{
  "head_dim": 64,
  "bias": "all",
  "lr": 0.00644,
  "warmup_steps": 200,
  "schedule": "wsd",
  "decay_fraction": 1.0,
  "batch_tokens": [16384, 32768, 49152]
}
Each number is 50 + 12 x the weight over its row's rms, rounded and kept within 0 to 99. Layers, rows and columns count from 0. The size before them is the row's rms in percent of the matrix's.

# layer 5 attention query, 128x128, rms 0.0485, rows 81-127, columns 0-127
123:37 60 46 63 55 54 51 72 32 19 34 68 16 51 45 55 43 51 60 68 23 82 64 41 45 58 55 67 57 43 61 39 49 32 37 56 26 50 44 56 54 41 68 52 58 59 56 41 68 40 34 81 42 33 24 58 53 56 63 39 51 46 54 53 53 43 45 41 41 50 39 37 38 46 44 38 37 65 62 38 62 48 71 54 49 55 44 36 31 33 57 39 53 52 59 45 51 52 41 53 47 27 51 43 39 53 31 50 44 56 49 46 49 31 59 48 58 47 46 37 46 49 55 65 52 59 33 39
104:60 38 41 55 36 39 36 41 37 55 43 64 38 69 59 63 49 54 65 54 52 32 38 32 34 75 49 57 52 47 54 57 52 31 30 12 66 33 31 56 53 61 61 35 38 48 53 57 49 55 54 55 52 49 45 40 64 46 44 40 72 47 54 47 61 47 47 38 56 48 49 58 28 69 44 41 36 51 43 66 14 52 58 48 63 76 54 20 53 37 40 45 54 54 59 44 27 64 44 60 50 51 45 59 57 32 59 67 51 68 64 54 48 46 56 77 60 49 42 58 37 46 45 33 60 46 41 48
121:61 31 50 66 49 42 49 60 47 59 39 56 57 12 45 44 52 66 55 47 34 37 49 29 40 44 55 49 48 44 39 45 42 55 65 37 43 32 36 72 54 51 54 55 45 60 46 55 49 19 60 44 61 64 45 50 33 54 48 71 60 59 55 25 62 56 35 49 35 50 62 69 52 53 55 59 62 64 46 66 55 46 44 41 55 55 41 48 46 39 49 29 57 22 55 33 60 56 37 42 66 32 72 75 63 53 48 66 54 35 34 47 51 35 56 66 66 55 39 64 75 62 48 65 43 60 38 60
113:29 57 55 48 40 45 57 45 38 53 36 53 53 51 33 47 49 72 55 55 66 61 74 35 39 19 52 41 32 41 68 31 50 55 42 63 63 47 40 43 43 56 53 67 56 61 39 57 32 66 52 59 52 54 58 63 55 49 58 30 47 53 77 39 58 57 55 15 59 64 52 69 47 36 31 51 48 53 53 60 60 44 62 56 52 47 52 68 48 63 60 39 44 37 58 33 36 33 42 43 30 51 61 80 45 37 38 45 62 32 55 48 58 37 56 37 43 65 35 61 50 44 58 39 56 63 74 38
134:65 50 67 15 54 50 53 38 61 41 74 78 63 59 46 55 53 61 37 57 53 75 30 51 53 50 55 47 49 56 50 64 49 47 47 59 44 39 50 62 69 67 45 40 54 51 43 39 46 53 65 46 58 52 59 56 54 58 47 42 48 58 20 51 45 47 52 61 47 70 73 48 50 66 26 52 57 41 70 47 37 57 42 43 74 61 51 65 30 56 45 51 67 41 55 34 46 40 59 76 67 63 32 39 46 64 37 53 48 45 53 51 27 62 67 63 29 55 41 52 47 43 48 49 19 31 49 55
129:32 30 42 28 67 45 53 48 65 45 54 37 55 74 40 38 66 53 69 65 51 46 36 55 59 47 53 43 75 59 51 39 71 61 52 70 46 46 58 55 68 52 66 40 48 35 47 33 67 40 52 51 36 58 26 51 22 47 66 66 66 60 43 64 85 35 51 48 48 72 34 50 39 38 42 42 45 45 43 39 59 57 45 46 36 63 48 56 49 58 44 58 58 45 36 54 41 38 50 33 59 57 55 56 37 49 41 54 51 58 51 45 50 42 36 47 65 61 77 70 61 67 59 60 67 51 43 29
115:39 51 52 59 29 49 42 61 35 38 59 54 49 63 43 48 51 43 41 43 44 37 41 47 34 47 45 54 51 36 44 58 42 33 66 45 40 60 39 61 42 50 39 53 51 53 47 42 41 49 28 38 32 53 36 35 57 83 63 45 64 55 44 34 42 54 76 34 47 48 43 40 35 57 30 56 62 53 61 35 40 50 42 64 56 74 54 18 52 40 44 62 63 56 68 39 54 49 52 47 36 30 62 27 53 66 32 47 55 55 22 37 32 53 69 39 56 39 26 32 30 69 56 49 59 51 35 43
137:44 54 38 43 62 57 39 35 74 67 51 35 52 42 50 57 19 34 54 76 28 62 33 39 41 50 56 52 54 50 59 61 48 47 38 50 42 48 47 74 50 58 57 55 32 50 35 58 48 51 73 44 69 40 48 35 36 56 34 53 60 50 45 68 36 54 39 28 63 45 37 67 33 80 40 33 34 45 58 53 45 38 52 65 39 74 67 65 31 44 47 57 36 51 19 46 49 56 74 61 44 37 56 37 59 59 58 54 43 54 44 40 57 60 60 60 60 44 54 50 38 41 59 45 40 36 58 46
127:48 59 59 55 58 55 41 47 37 51 54 68 48 60 43 42 51 53 49 48 48 57 64 46 60 50 57 46 55 30 54 41 66 47 50 48 42 63 45 63 46 56 56 37 33 68 53 53 70 58 30 46 59 38 50 45 47 68 36 45 32 70 50 52 39 38 41 63 52 52 44 45 46 28 54 52 47 69 67 32 75 50 32 57 39 77 77 39 53 48 66 47 62 56 23 28 53 33 25 66 37 33 70 26 47 60 36 51 44 62 76 65 42 59 63 63 45 55 54 45 65 63 70 64 44 67 44 47
112:46 59 62 59 55 50 45 60 58 50 72 62 48 46 38 39 49 43 40 31 68 32 37 49 40 62 40 45 63 42 41 56 57 55 59 55 37 58 82 63 46 46 37 49 35 28 57 42 28 55 61 59 25 51 48 27 74 72 42 52 61 43 36 52 40 54 41 48 44 47 49 51 42 52 53 47 55 40 44 41 43 19 61 43 68 64 41 37 45 51 47 48 44 45 19 58 56 48 63 61 57 44 65 58 52 61 28 76 48 60 56 69 37 39 32 53 60 55 45 20 68 30 64 55 59 57 54 63
116:54 52 70 58 56 64 39 72 71 41 59 79 65 52 55 52 37 43 43 32 70 41 62 49 54 51 51 59 62 48 45 38 41 38 66 50 57 63 43 61 50 58 55 53 28 34 73 59 61 24 37 58 63 36 35 46 60 37 44 53 34 68 26 36 50 56 51 61 46 30 59 29 63 46 36 41 32 26 47 52 48 45 32 50 57 40 40 59 44 39 42 68 37 31 47 32 68 50 58 58 63 45 44 64 59 47 60 43 56 40 59 75 58 51 59 47 45 43 51 36 31 49 27 50 37 43 51 51
116:74 55 47 58 77 57 66 51 50 44 55 62 24 58 43 23 32 38 38 51 51 49 58 40 47 35 36 57 63 58 58 48 55 53 57 50 32 40 53 59 51 71 72 48 54 52 58 45 60 54 30 54 57 60 64 51 31 63 65 24 38 19 42 30 46 45 73 54 57 36 49 58 34 50 51 60 48 46 57 59 62 60 63 68 49 45 70 21 63 35 63 65 50 62 52 53 61 45 57 71 43 32 39 48 38 41 37 37 49 22 55 58 45 43 52 42 58 49 68 41 32 56 49 47 43 53 52 49
107:62 39 38 53 49 70 29 43 36 51 37 53 40 65 43 44 38 21 51 60 43 27 47 25 48 36 47 56 59 57 55 61 75 36 64 52 44 40 33 26 34 52 58 54 36 45 42 54 62 49 28 17 42 53 32 51 63 48 49 36 53 48 64 55 46 39 59 64 28 60 50 43 46 71 44 39 44 60 60 49 39 44 44 65 50 37 61 42 41 64 39 49 69 30 47 39 37 62 42 45 49 63 56 43 34 39 73 68 48 27 45 53 40 58 46 42 40 38 46 54 49 39 37 24 51 52 58 41
118:49 50 38 25 29 70 44 56 52 53 53 38 65 49 50 55 21 41 36 37 54 53 48 25 60 48 36 61 71 36 51 55 56 62 34 42 58 50 47 32 52 70 47 70 55 47 49 45 63 57 57 40 45 38 45 50 60 74 60 51 52 83 48 29 73 42 41 38 58 41 67 56 36 48 67 67 56 59 60 69 45 60 52 60 47 58 39 55 41 41 52 65 47 54 83 47 64 47 52 31 35 51 55 53 20 40 63 35 42 63 56 56 49 55 54 57 48 49 33 62 72 47 35 57 53 65 45 50
126:65 63 57 50 42 47 52 59 50 59 44 60 33 42 54 57 70 52 54 65 51 51 61 58 64 50 45 59 47 43 18 75 56 53 47 59 33 45 52 26 41 47 58 43 70 53 43 61 69 52 35 69 59 34 63 64 36 50 66 49 54 60 44 69 73 45 47 69 43 35 48 46 55 39 60 64 44 38 35 55 35 70 64 46 56 36 54 35 45 40 27 44 40 41 29 65 50 51 38 46 46 33 44 68 54 51 57 58 60 48 48 45 78 42 61 49 47 52 66 19 40 44 50 52 59 49 18 70
104:53 36 50 46 69 24 62 53 46 54 70 37 68 46 56 60 51 59 51 20 58 48 50 40 63 49 46 42 42 51 41 66 43 42 55 50 54 55 33 81 79 69 40 41 59 47 79 45 66 47 48 58 39 46 40 36 35 70 26 32 58 59 47 63 45 63 39 49 45 44 57 38 47 31 46 61 56 63 53 57 49 72 36 33 39 55 45 50 30 49 62 51 30 72 35 63 43 50 57 45 47 38 57 46 69 60 49 66 42 54 42 60 40 47 36 69 64 42 45 58 40 47 22 44 55 52 52 66
124:54 33 56 45 84 41 57 50 36 56 68 51 44 53 59 60 42 45 47 56 37 71 41 31 23 55 71 51 32 40 27 56 57 62 43 37 44 38 40 45 67 64 61 67 63 55 33 53 57 41 54 49 44 46 53 40 37 58 45 37 63 58 56 55 57 59 46 23 30 43 88 57 50 58 41 44 33 64 68 54 31 53 48 33 41 58 61 54 62 59 45 55 49 43 23 36 37 47 50 44 29 36 34 59 58 50 41 41 52 28 55 35 49 43 40 47 35 45 61 57 30 53 60 36 44 59 56 47
123:45 72 45 52 47 62 49 46 49 34 41 50 47 43 49 47 48 57 56 64 52 51 48 49 58 70 59 40 49 62 59 49 80 64 61 30 53 68 60 40 61 21 83 35 63 42 38 43 51 54 40 50 68 50 42 65 38 57 37 37 32 63 23 61 34 50 60 48 46 44 52 54 56 50 73 66 67 53 50 32 65 51 43 68 56 42 51 44 74 37 44 59 69 32 49 41 63 44 36 40 33 57 56 43 29 40 33 46 27 49 54 56 59 63 45 39 58 40 21 33 46 63 44 59 48 52 40 46
139:32 59 60 67 35 57 50 42 52 55 38 54 41 59 35 50 52 70 77 46 60 57 45 37 54 33 40 67 48 60 56 57 28 40 73 76 52 65 54 47 54 29 57 55 77 64 44 45 52 65 32 64 55 45 58 57 68 40 48 55 36 65 47 27 54 34 53 64 58 40 47 54 40 45 52 56 41 61 64 62 62 51 36 52 32 65 51 52 66 55 43 51 55 57 70 50 57 41 63 52 61 62 67 41 52 53 42 36 17 53 72 49 42 68 53 52 47 57 41 28 61 57 55 63 69 74 66 51
114:69 40 31 42 49 38 55 55 57 57 42 69 45 42 48 53 41 35 49 61 34 51 46 61 46 34 41 36 40 38 48 55 40 68 50 47 65 40 21 55 81 78 58 48 40 23 53 47 56 58 68 57 67 57 41 15 54 63 46 51 56 45 67 44 51 56 44 52 39 62 51 58 49 34 58 32 51 47 30 59 45 64 52 57 64 40 47 51 54 53 30 58 72 58 40 39 33 63 56 47 67 57 53 57 36 83 45 56 43 46 44 67 40 32 48 58 53 32 59 53 57 23 56 56 61 46 41 60
130:70 43 51 48 65 36 56 48 44 53 56 49 46 54 62 43 36 48 57 56 36 52 53 69 22 45 46 50 40 48 53 55 38 47 50 31 45 27 49 50 55 59 55 60 38 57 74 52 70 48 83 59 50 67 52 54 48 35 51 41 69 44 71 47 51 71 37 38 46 60 65 59 52 61 64 47 52 57 58 45 71 33 71 42 44 35 50 71 32 50 46 41 47 50 13 49 38 55 32 59 65 51 35 44 43 38 54 50 51 46 27 20 65 41 48 51 36 74 35 48 39 42 41 52 63 61 68 57
116:45 26 66 51 40 67 60 31 68 36 43 56 61 39 52 53 51 54 44 56 60 49 31 56 39 40 38 45 29 69 44 54 44 49 42 40 53 42 53 40 60 55 51 35 44 24 56 39 55 49 42 61 33 38 37 60 42 56 56 46 36 69 51 49 28 47 62 48 60 15 50 42 38 33 53 59 49 24 35 61 46 64 46 52 58 58 45 58 45 51 49 64 80 50 32 31 57 30 66 31 47 48 42 68 35 66 32 54 54 30 71 42 26 61 53 56 44 42 44 54 63 56 70 46 40 50 53 41
135:54 50 29 48 18 49 36 52 54 28 51 54 41 52 59 50 39 52 61 55 54 59 48 59 47 46 54 66 51 23 61 24 61 47 63 66 50 59 52 40 51 30 41 51 72 57 43 41 29 66 25 62 49 37 55 57 50 31 56 64 44 51 36 62 49 47 77 70 53 43 42 58 52 62 41 59 74 42 42 48 66 37 28 50 44 63 77 56 44 30 45 48 51 48 66 62 61 55 66 37 67 37 54 40 30 35 50 50 64 55 54 37 45 44 41 50 35 66 52 41 67 60 52 61 51 63 33 61
128:30 64 51 54 48 77 43 73 54 23 23 42 47 30 50 49 48 50 51 39 51 43 38 77 54 37 55 45 37 67 39 48 38 57 32 73 59 42 63 34 46 67 50 50 45 56 60 36 31 55 43 43 55 47 63 52 48 42 41 56 50 46 50 47 32 39 82 62 58 35 26 59 80 45 37 55 47 57 50 64 44 82 38 56 56 42 38 55 50 29 60 55 68 54 63 59 45 49 53 41 43 59 42 57 36 49 38 50 61 46 56 34 54 46 48 56 67 40 40 42 45 60 61 41 36 74 49 44
115:47 52 24 62 70 56 30 65 20 48 46 48 52 51 45 59 45 58 49 53 66 40 63 22 50 66 50 36 38 50 50 29 50 50 36 60 50 39 24 63 46 47 47 43 52 47 50 47 41 50 64 75 40 56 58 57 44 62 52 59 47 37 54 54 62 44 22 47 63 52 44 64 59 57 73 43 38 36 38 53 51 27 41 77 52 62 54 31 76 34 24 30 52 49 62 77 34 63 30 53 44 62 37 50 48 53 61 51 53 49 53 52 41 56 38 50 50 69 40 52 42 28 51 55 61 57 56 41
116:54 65 49 58 41 69 53 58 75 50 56 61 53 44 45 50 64 31 54 71 64 60 55 46 50 53 62 48 47 64 42 69 72 67 62 65 48 59 57 42 71 52 25 78 66 57 54 42 44 59 57 36 42 56 47 51 32 75 61 54 46 49 48 62 51 57 54 63 48 54 37 72 70 61 33 39 69 46 60 38 52 54 46 45 71 34 56 35 30 38 50 63 66 42 64 44 50 46 56 61 55 62 40 43 52 37 64 54 42 39 45 71 69 41 14 66 46 61 34 50 53 49 42 58 42 31 41 60
119:33 46 48 46 64 45 49 34 47 55 75 56 69 57 61 52 51 41 48 35 43 49 43 78 52 39 61 56 33 54 38 20 66 71 38 58 41 56 41 56 20 25 38 54 16 40 43 67 55 71 46 51 32 71 53 61 51 56 57 53 49 38 57 47 47 53 49 58 71 57 55 61 52 63 44 40 63 64 39 43 39 37 45 42 57 61 73 46 59 33 33 60 50 49 54 37 37 48 63 46 57 34 57 49 66 43 54 46 45 45 43 36 27 44 57 28 49 51 31 34 45 53 62 34 55 36 45 50
127:53 35 44 49 53 23 47 44 48 52 48 45 48 35 54 40 51 66 41 45 74 27 61 43 48 06 53 51 44 59 66 61 47 37 64 46 57 54 53 41 56 77 63 54 48 44 47 45 71 62 75 69 54 41 47 42 51 52 57 58 72 52 27 57 68 51 60 38 38 55 55 49 52 54 46 66 48 50 52 64 54 46 53 30 36 78 54 48 50 52 54 49 64 39 36 48 34 53 53 57 63 52 43 56 56 40 52 37 44 60 84 36 28 56 36 57 51 53 56 57 61 51 26 36 52 60 23 66
125:45 64 58 34 51 49 33 52 70 47 45 49 69 46 50 31 59 39 54 47 41 51 65 59 68 47 41 76 51 66 68 32 60 55 53 47 69 46 39 58 37 48 49 53 44 59 38 51 37 35 32 48 43 44 80 56 78 61 57 57 37 38 52 41 49 65 62 62 70 44 48 56 61 29 56 78 54 42 63 31 26 70 51 58 56 55 59 51 50 41 41 66 61 57 41 60 46 60 37 20 39 50 66 52 47 67 65 54 30 56 44 44 46 53 47 56 44 71 59 54 53 50 57 60 65 57 80 53
112:61 51 62 58 58 34 48 55 49 44 54 47 72 33 62 60 25 30 50 43 40 66 44 71 65 45 70 47 77 35 38 56 45 45 56 37 45 53 43 33 63 60 64 62 54 58 82 68 58 52 49 66 37 30 52 46 52 55 78 48 50 66 42 65 47 35 59 44 31 31 43 53 47 62 60 54 55 49 39 41 41 51 57 65 49 52 42 47 47 37 69 46 55 24 43 45 46 66 65 57 40 41 56 41 48 53 51 61 40 37 86 63 51 44 40 43 78 45 55 42 61 64 57 52 46 56 34 70
118:63 37 61 56 38 56 33 47 62 41 41 52 57 35 61 52 36 52 60 59 49 71 55 42 57 55 45 52 38 36 70 45 59 42 31 46 52 68 54 37 18 41 47 57 61 50 52 35 44 69 41 39 31 32 53 53 28 64 59 62 71 44 45 40 52 56 48 46 51 51 52 27 63 34 58 61 51 57 51 51 52 48 41 38 33 41 67 38 61 60 58 22 63 56 51 47 80 58 15 49 46 63 70 70 45 52 39 36 43 48 54 39 49 56 40 41 30 48 49 42 43 46 57 70 62 40 38 23
116:34 27 27 33 29 55 66 42 54 71 47 68 33 46 60 34 46 38 47 42 51 49 58 68 37 42 67 45 51 53 34 44 28 26 63 51 37 31 54 55 77 48 51 32 20 39 53 47 50 38 39 60 46 53 47 31 51 59 61 60 35 61 49 47 47 64 62 36 46 60 61 63 45 46 55 30 54 49 58 80 45 45 54 47 36 39 62 60 59 61 56 59 58 39 59 60 32 47 38 45 63 55 56 40 53 46 56 48 45 66 34 49 48 60 34 62 33 64 54 64 63 58 62 36 68 72 58 52
128:47 59 23 49 46 52 32 41 45 77 38 61 79 30 75 58 61 43 42 59 38 61 69 51 56 41 64 60 38 58 52 63 50 58 55 34 38 75 59 49 35 58 25 72 62 51 76 68 66 45 54 47 50 52 53 58 54 45 51 43 57 40 47 47 51 41 62 49 49 27 53 47 58 50 50 36 41 51 52 31 41 64 70 51 53 47 41 47 48 47 45 53 50 38 31 71 35 24 30 63 62 49 32 63 62 41 50 59 44 64 57 49 54 45 29 51 50 58 58 29 27 38 48 61 53 55 57 67
126:48 46 58 70 49 79 57 73 55 54 50 61 50 36 56 42 48 59 50 50 65 14 56 49 78 63 45 63 43 54 42 55 40 61 35 55 45 63 47 68 55 58 39 63 60 50 38 44 64 12 55 61 35 31 48 54 45 52 54 46 51 55 55 46 59 28 51 47 48 43 46 45 63 59 57 62 70 58 44 63 67 62 37 31 45 50 31 51 54 41 53 65 43 57 62 43 53 52 36 39 69 55 35 56 53 51 44 58 44 48 58 42 42 75 61 48 51 71 46 83 38 67 47 57 56 78 61 40
110:51 63 46 49 61 50 89 52 47 43 43 31 38 58 44 40 31 45 25 46 38 40 61 21 51 45 44 57 65 38 60 61 41 45 40 41 56 51 53 38 61 45 32 73 60 35 61 44 40 35 48 25 61 75 41 58 74 37 52 63 64 56 41 45 34 49 53 55 38 38 52 38 49 56 45 69 53 65 51 66 29 46 61 49 55 65 35 62 61 51 38 50 41 50 30 37 37 51 33 36 49 56 38 52 51 37 37 39 42 52 50 27 31 54 32 61 40 62 59 43 69 47 62 49 48 52 56 67
120:50 53 61 56 40 54 63 35 29 45 46 24 42 30 54 64 22 45 39 66 52 31 36 58 41 66 53 51 63 40 47 52 61 38 34 50 49 48 65 56 57 63 54 71 49 46 55 32 64 32 33 44 46 19 45 57 30 38 42 64 45 51 47 69 54 81 40 40 29 52 68 52 46 67 35 56 49 43 47 43 50 53 50 51 51 28 57 40 63 65 55 49 38 36 57 61 49 72 66 32 44 46 35 64 65 44 51 60 48 52 46 48 39 49 48 62 38 46 47 48 29 82 60 56 56 52 42 32
128:53 50 34 35 49 49 38 53 40 73 55 25 49 32 47 70 55 44 38 54 48 48 63 42 33 50 63 54 46 48 47 67 46 43 42 48 43 45 53 55 28 51 63 47 50 66 64 48 55 41 50 57 85 52 35 52 54 59 48 38 59 72 31 36 51 48 72 70 40 48 41 54 65 53 46 40 25 71 30 39 58 65 65 60 57 63 51 63 51 55 64 24 47 32 67 76 62 47 44 64 37 25 42 50 52 62 53 60 48 44 53 73 36 44 71 38 38 44 52 46 32 51 61 67 54 53 47 43
125:74 58 59 67 33 53 45 61 34 53 44 60 55 41 31 55 55 54 43 55 39 40 51 68 54 47 49 58 54 38 40 26 31 29 27 30 47 39 39 51 40 50 30 41 51 44 24 42 52 42 43 50 52 56 53 32 35 50 44 32 43 57 84 52 63 59 29 29 59 68 59 34 57 36 46 40 62 38 44 44 46 30 37 50 47 45 40 51 45 42 42 63 56 52 51 50 50 45 48 72 32 50 60 47 36 60 42 37 48 47 62 47 41 65 43 47 31 44 36 63 25 70 48 26 47 43 25 52
129:41 45 62 60 43 62 23 43 40 45 54 46 30 55 45 42 36 48 61 48 54 65 31 76 40 62 76 51 55 54 63 66 51 47 51 66 36 66 65 66 54 74 69 34 58 41 46 41 47 49 45 40 48 56 52 85 40 68 41 45 49 44 31 69 63 38 61 62 66 61 44 47 49 49 73 49 55 72 45 60 68 47 55 40 32 54 45 54 35 47 58 60 50 46 48 57 48 62 64 44 50 46 53 38 63 45 59 68 62 60 44 74 55 76 55 65 49 48 44 63 52 16 38 47 49 54 47 59
117:40 40 55 58 73 25 69 46 60 55 27 62 55 64 51 43 32 37 60 59 40 28 47 50 58 40 57 62 58 32 49 42 55 40 54 39 71 53 42 55 70 67 53 74 44 51 19 55 50 53 71 48 35 64 58 41 59 58 66 50 68 67 28 30 59 50 43 56 55 32 67 72 30 56 35 60 51 51 49 55 54 61 50 46 60 56 48 54 41 56 45 79 59 42 46 47 72 49 58 45 54 38 44 52 48 48 23 59 61 57 62 73 56 58 58 41 51 55 69 31 53 54 33 40 38 56 46 49
111:51 62 47 31 37 46 63 62 54 28 48 57 38 49 47 56 61 44 62 70 71 48 19 38 32 39 53 48 54 42 41 37 70 63 33 41 43 62 35 35 43 47 51 44 36 71 48 42 30 53 58 42 42 46 51 48 55 62 39 26 52 50 37 45 45 33 71 48 40 49 34 59 59 54 61 28 52 52 53 63 43 21 39 39 67 65 45 51 62 67 56 22 38 63 69 38 49 60 41 55 48 57 65 41 31 44 64 35 54 46 39 39 58 46 52 73 64 66 69 31 51 58 53 57 61 59 51 54
125:60 31 64 48 56 50 51 55 34 67 60 73 60 49 56 37 33 45 47 52 77 48 69 58 22 49 65 48 78 52 47 66 60 31 32 41 43 62 61 65 80 72 50 52 36 39 29 53 39 54 68 51 27 60 64 41 52 51 22 49 82 64 55 71 57 61 49 47 53 60 63 40 59 57 58 54 45 53 58 46 52 61 66 55 65 38 60 42 45 38 42 35 48 54 46 51 51 54 74 57 69 40 49 58 54 50 50 42 57 66 54 47 43 22 39 57 46 49 60 46 48 53 40 48 45 56 44 56
117:54 73 59 34 47 57 58 56 61 46 69 32 39 50 62 66 64 36 41 48 68 42 34 64 52 51 61 37 76 50 26 71 55 69 51 64 58 58 40 67 67 29 59 48 58 42 51 59 55 66 50 59 74 76 43 34 37 52 62 38 38 45 60 54 63 68 50 68 54 43 52 60 60 59 71 59 38 45 49 32 53 49 63 61 45 48 43 53 64 81 59 63 54 70 45 41 53 44 46 48 54 40 54 53 39 39 48 47 71 60 63 40 30 49 44 37 60 78 46 54 57 60 45 63 39 58 51 53
114:59 49 58 52 37 11 47 48 45 44 55 38 49 37 52 43 37 50 31 35 58 64 48 59 49 48 57 44 37 44 49 71 50 40 68 48 62 48 39 48 43 66 60 38 40 62 25 44 44 57 64 49 51 56 44 31 45 50 62 33 48 43 59 60 37 36 49 68 68 65 63 42 59 69 42 66 37 38 56 65 48 31 27 58 58 55 64 55 42 42 42 58 36 60 42 75 52 39 32 62 46 38 51 73 36 40 33 55 50 57 66 38 45 41 43 64 85 40 42 46 27 33 53 50 48 60 59 69
118:31 38 56 49 50 55 30 63 61 41 68 46 38 44 81 58 51 49 59 43 43 50 61 72 54 42 48 59 66 40 64 58 54 42 38 68 38 50 32 24 42 26 51 64 46 67 31 46 24 50 62 63 54 59 30 51 42 36 54 52 60 39 40 40 72 67 37 56 53 45 55 43 69 48 47 54 48 44 54 40 50 46 43 57 44 46 18 48 36 57 36 54 71 34 53 69 52 25 60 58 57 37 35 76 60 40 34 46 54 49 33 48 62 42 40 30 56 64 52 66 44 54 42 41 57 49 42 56
125:47 73 58 49 51 35 35 54 69 42 36 42 54 43 47 42 42 52 65 38 59 23 55 58 73 59 78 58 57 62 38 29 63 50 41 57 37 55 62 45 61 40 56 47 69 49 61 83 55 46 41 44 22 55 38 56 61 36 57 25 36 41 67 42 64 29 42 45 46 65 41 43 49 34 64 47 28 50 55 46 48 32 51 37 35 48 52 44 41 48 51 53 50 45 64 29 35 53 51 60 48 49 66 39 72 48 37 32 53 43 56 57 37 39 80 43 62 52 46 63 65 52 42 44 64 58 48 63
123:58 69 56 31 46 47 31 74 58 58 55 79 51 46 53 63 46 65 55 51 30 37 74 62 48 66 50 55 47 67 57 32 43 46 55 44 51 62 48 50 39 50 26 40 63 62 69 31 52 59 68 50 49 37 37 53 52 39 61 73 35 79 44 52 58 70 71 41 57 63 66 59 52 43 56 64 54 60 46 60 33 48 56 62 52 59 55 43 43 39 58 60 50 76 59 58 27 52 56 29 42 53 28 66 40 44 45 52 60 21 44 47 54 43 49 45 53 30 54 67 61 58 44 36 61 54 45 56